Each number is 128 + 32 x the weight over its row's rms, rounded and kept within 0 to 255. Layers, rows and columns count from 0. Numbers have three digits each. The size before them is the row's rms in percent of the matrix's.

# layer 4 MLP up, 704x256, rms 0.133, rows 608-615, columns 128-255
097:065097073083104186136100125074103113183081092144118107144077165115087100155168160133171086103105125140151124106162149136132123150078149168140150153089135151148174175125151165159125156114111165130097118153149150102111160191136092127107148133128121113069090093135140124162115132168081155127141128078119083113211160111136156120132122027140149166092158091048145125099087161123164116138178
092:120147180109142083150095164112120135121150132101150160120143124159113084172059103105108162247068130098137159127137137086184098171141121101109149101129124153166179079150140121081121201141072118118163099138185140130181153148037169098129164175099169131123086114128137086134137118167109123104132190127144098080107117130063108080153191178067220142142096095123111137139143167110158082150164
100:148163142152142143149126066094121137155142150139073184135137141140133105107111163071127151172123134068101072135087117169077155109140139110183122166152083169118115136159112086202085090145109105145135138188128129074171107166145147087113063128099145167133134055071210130196134124129160168082170142118122148159065142128135187130115128111123131113118130107089088128136138126138135114103144
077:161134168083161101180090194110218153104179160104122112100102140143143088136161129217093193161087143113063117074095104138136104128117187143167138139141130053133107196114127154115132138125123128092142138144152090139134037171102104176117086123081121164127183116127148100170106084168094147094171129093150119121139144163129091155147160131138111116120179115126107140121147163149114155127162
103:119139132146141141139162136108128140111144131136124123129126123101090135151086110208164211109144122113106137138175122143061177120121135196173186072095088102195148086124112106160144104074082224119129131104090089111111164137103126160136073128134147111145143085110128132159095139123170172064137153119106135137164158198076147124154140140144093184102162153144133068100142080126098158121112
093:181103118146166183109118163096086186119159127144130111148112160133169167174109108116145140131106140111111123151060169108123083093165141150130097125083229109099117131132132141192113148132125134107107114131149169121138092134150140142156097143103103109122155135124111135110165142151116127103133126123119231200099148107150080140153144094135102104096134109138080133163050154135128095101141
101:143130123135159145080122121099119160105132165191152120210099093175149065108144105199128135057122082116123103155120065181128145145099173097139166123078139149159137156131111140138118086156165135102153139113110183141147110105115138093152106104126131127128131125160093202067172133212095169190109119090139081124132102135150091097147140108123185117171159123104133138111103101109123229129076
095:082078097101087131136089172163114127123131145160078135150170110136074152162144093096127137189086164124199135099185127138094125116122084106065131135118128119171137104113110132102136153154077092123060051162073111127082132150116225136140105161125124102033103141095142204112140125149134151132083149145116173142127131096124175125107124137154143157190132090087158063138111128182166186116179
# layer 4 MLP down (transposed), 704x256, rms 0.123, rows 608-614, columns 128-255
103:177135100136143160163177066070144103207088084130136129149102152105098124175092147140129090206136143125118113111144117153152137196100209138164079074099127159111153193076110137144088134110113125042147058119074095111109137122147091118144169151055111067094101122181078108109125124175100161118137153134152106083135102114163169112131125087151145126072167129098128129132111142129122102079142
094:162194150152137133088124158125130089134133146092093128109128124132106105124160069138106079145082151144161139079210047149090152115140116097088132143141144173113153161103126148116164117148130096154173124132127184226182140137148102140126184134083124109127143124199111125135143082088023165141086145096188147122176106047115136182109122038136175119135125095144118106142137090105093142144127
104:112105117173146106094063123178174148179126107137092122095128108134129095154142097173118131073068162094156085139170129090111178160153101095152117136109131119107071117196156134114116141179187207136118136126174109124148103128137124141117142184072125148125168112122097128125111166106115106115113102160173179160196099181166092121099110152141106150130085100126094099116131116076133177167143
089:108074129142159104118143137175177104121119152153086095085116140123184149109160096114089137205119119145100132166111150202173126130147081091112102126173077168112170157146115148181124119137126118166122179053180127119228120141090164147120111161104115147132142129153087088199146106130087164067226137108121088109083153102128121080111150106116136107106160106155149205156096149153113135154176
103:107112158093164110098196104124119138131112188154143162136072149145134124140118139140134149176136089097155110160126149098091149096134154154169106198165154079124209094143125145151088111049150083135205181120095142164144099123134157118163140103190056104127181143124130101097163176121126131132103134142144102148152157122097155137136114179162178119174160145158197051078128065111111139117096
092:118137203157145137106121151139106160144125155147142119145087156137084120165110140148121098146152166105070040140065145151122150078140183084209116133082191206091102139122160107153139121090204124120135072204150073137125177136107132174094151128125076066106115114102178113119141187145099071104100116114121132063072117094130099129150084111145109083116126097100064141137065121138166123087192
101:123108136161123114098124114093087100104135136163182142175114141141145061125088074146118128119086158123157126117148082149148142104164176111140162122114153173117124169150110136091101070179183177107138136117155140132155136130120107155119074074137177116133171140140096143082140134104083173144103212177143100106098133080173050137166157163118184197068114127091112111176126107154110110151143
# layer 4 MLP gate, 704x256, rms 0.135, rows 609-615, columns 128-255
095:143123184137141121146078200159124129149116143102176159162070156142114101179110132115090163157124139082125147104114112150174132136087152121097129118133177154153236117143101149118119102144110121094133110144164153132140128178041157130103208123115167112084086138107149084108094166124129094102145144179155114163129094122124096046096142123067135105190079117155148076099119171134143097079181
101:147095141119100163132096186096150132063098066147118092126091121151094137147186103137108119069101140111158136174128169170167102140181116167092102141084144123156126167086126171114188148112147126177092104117079139149115149173163152101112135104114092103140102146173165074114165169096089136222140140160040063137121080096112087174169107179097111130154100145160125140098128170102140182169107
082:160127150087140067110052132124162138109166119108149078085121133103129085152184087165108135156090141163133162121107131123160082163149177121157115156125136087122121172100141112150178136144094151115175148148144171170197064153083098186099065184098130113140145142102130104138114022170088142082212117114130126105130127153142135164129146105139148106105183094115116134072118120122115120090170
099:123164149118134144118153101151078128094143170122141156134093160115135169144134122186179183075119111088142105147149164164057124104143145159180129106107097089135109063146126109106143117065130208125152103084117108102089120140115115157099129125158155084150144127130111177177116121133171165096126113128106089118160151211088179101150131127168157169072162113169156080065127122103151170118143
092:106172097099091101126118161119137109103156088149159150113161124139063115108146176113094143099189131153165135116205108184174156188152095109094127124125069141129124122143124106079133089141096144086122193163081128102135146153098129107108104136135134150157141149125077142172108125107167141131153147118087085124161098127141133097076092160164177144151096139111157134112190129108145209143109
103:206146129064131097147089126140084100157106096114093184127152098123114131127176155091071128092092135110075099053128170102186149082072110190082135090206122110164128111179131120112085123114100134152088082134146136142120133129159210132072166166124120136069108128132150108166097091104137117101138115143154122066134089165109134118129089124107093158125115133153106069141122163154149103081118
092:141097118100163126091108144168091129098166158140187104158123138148117163158201127156097105130144135178129097096117144130138139144113192158163109128143165095144153122074111115128229155128103160132155132073073127110112076042078201146125135117138100143084097146150116134096092136169051116144153132094143169089109126141141078090153091115158129099165133134129174151192179079171083107179140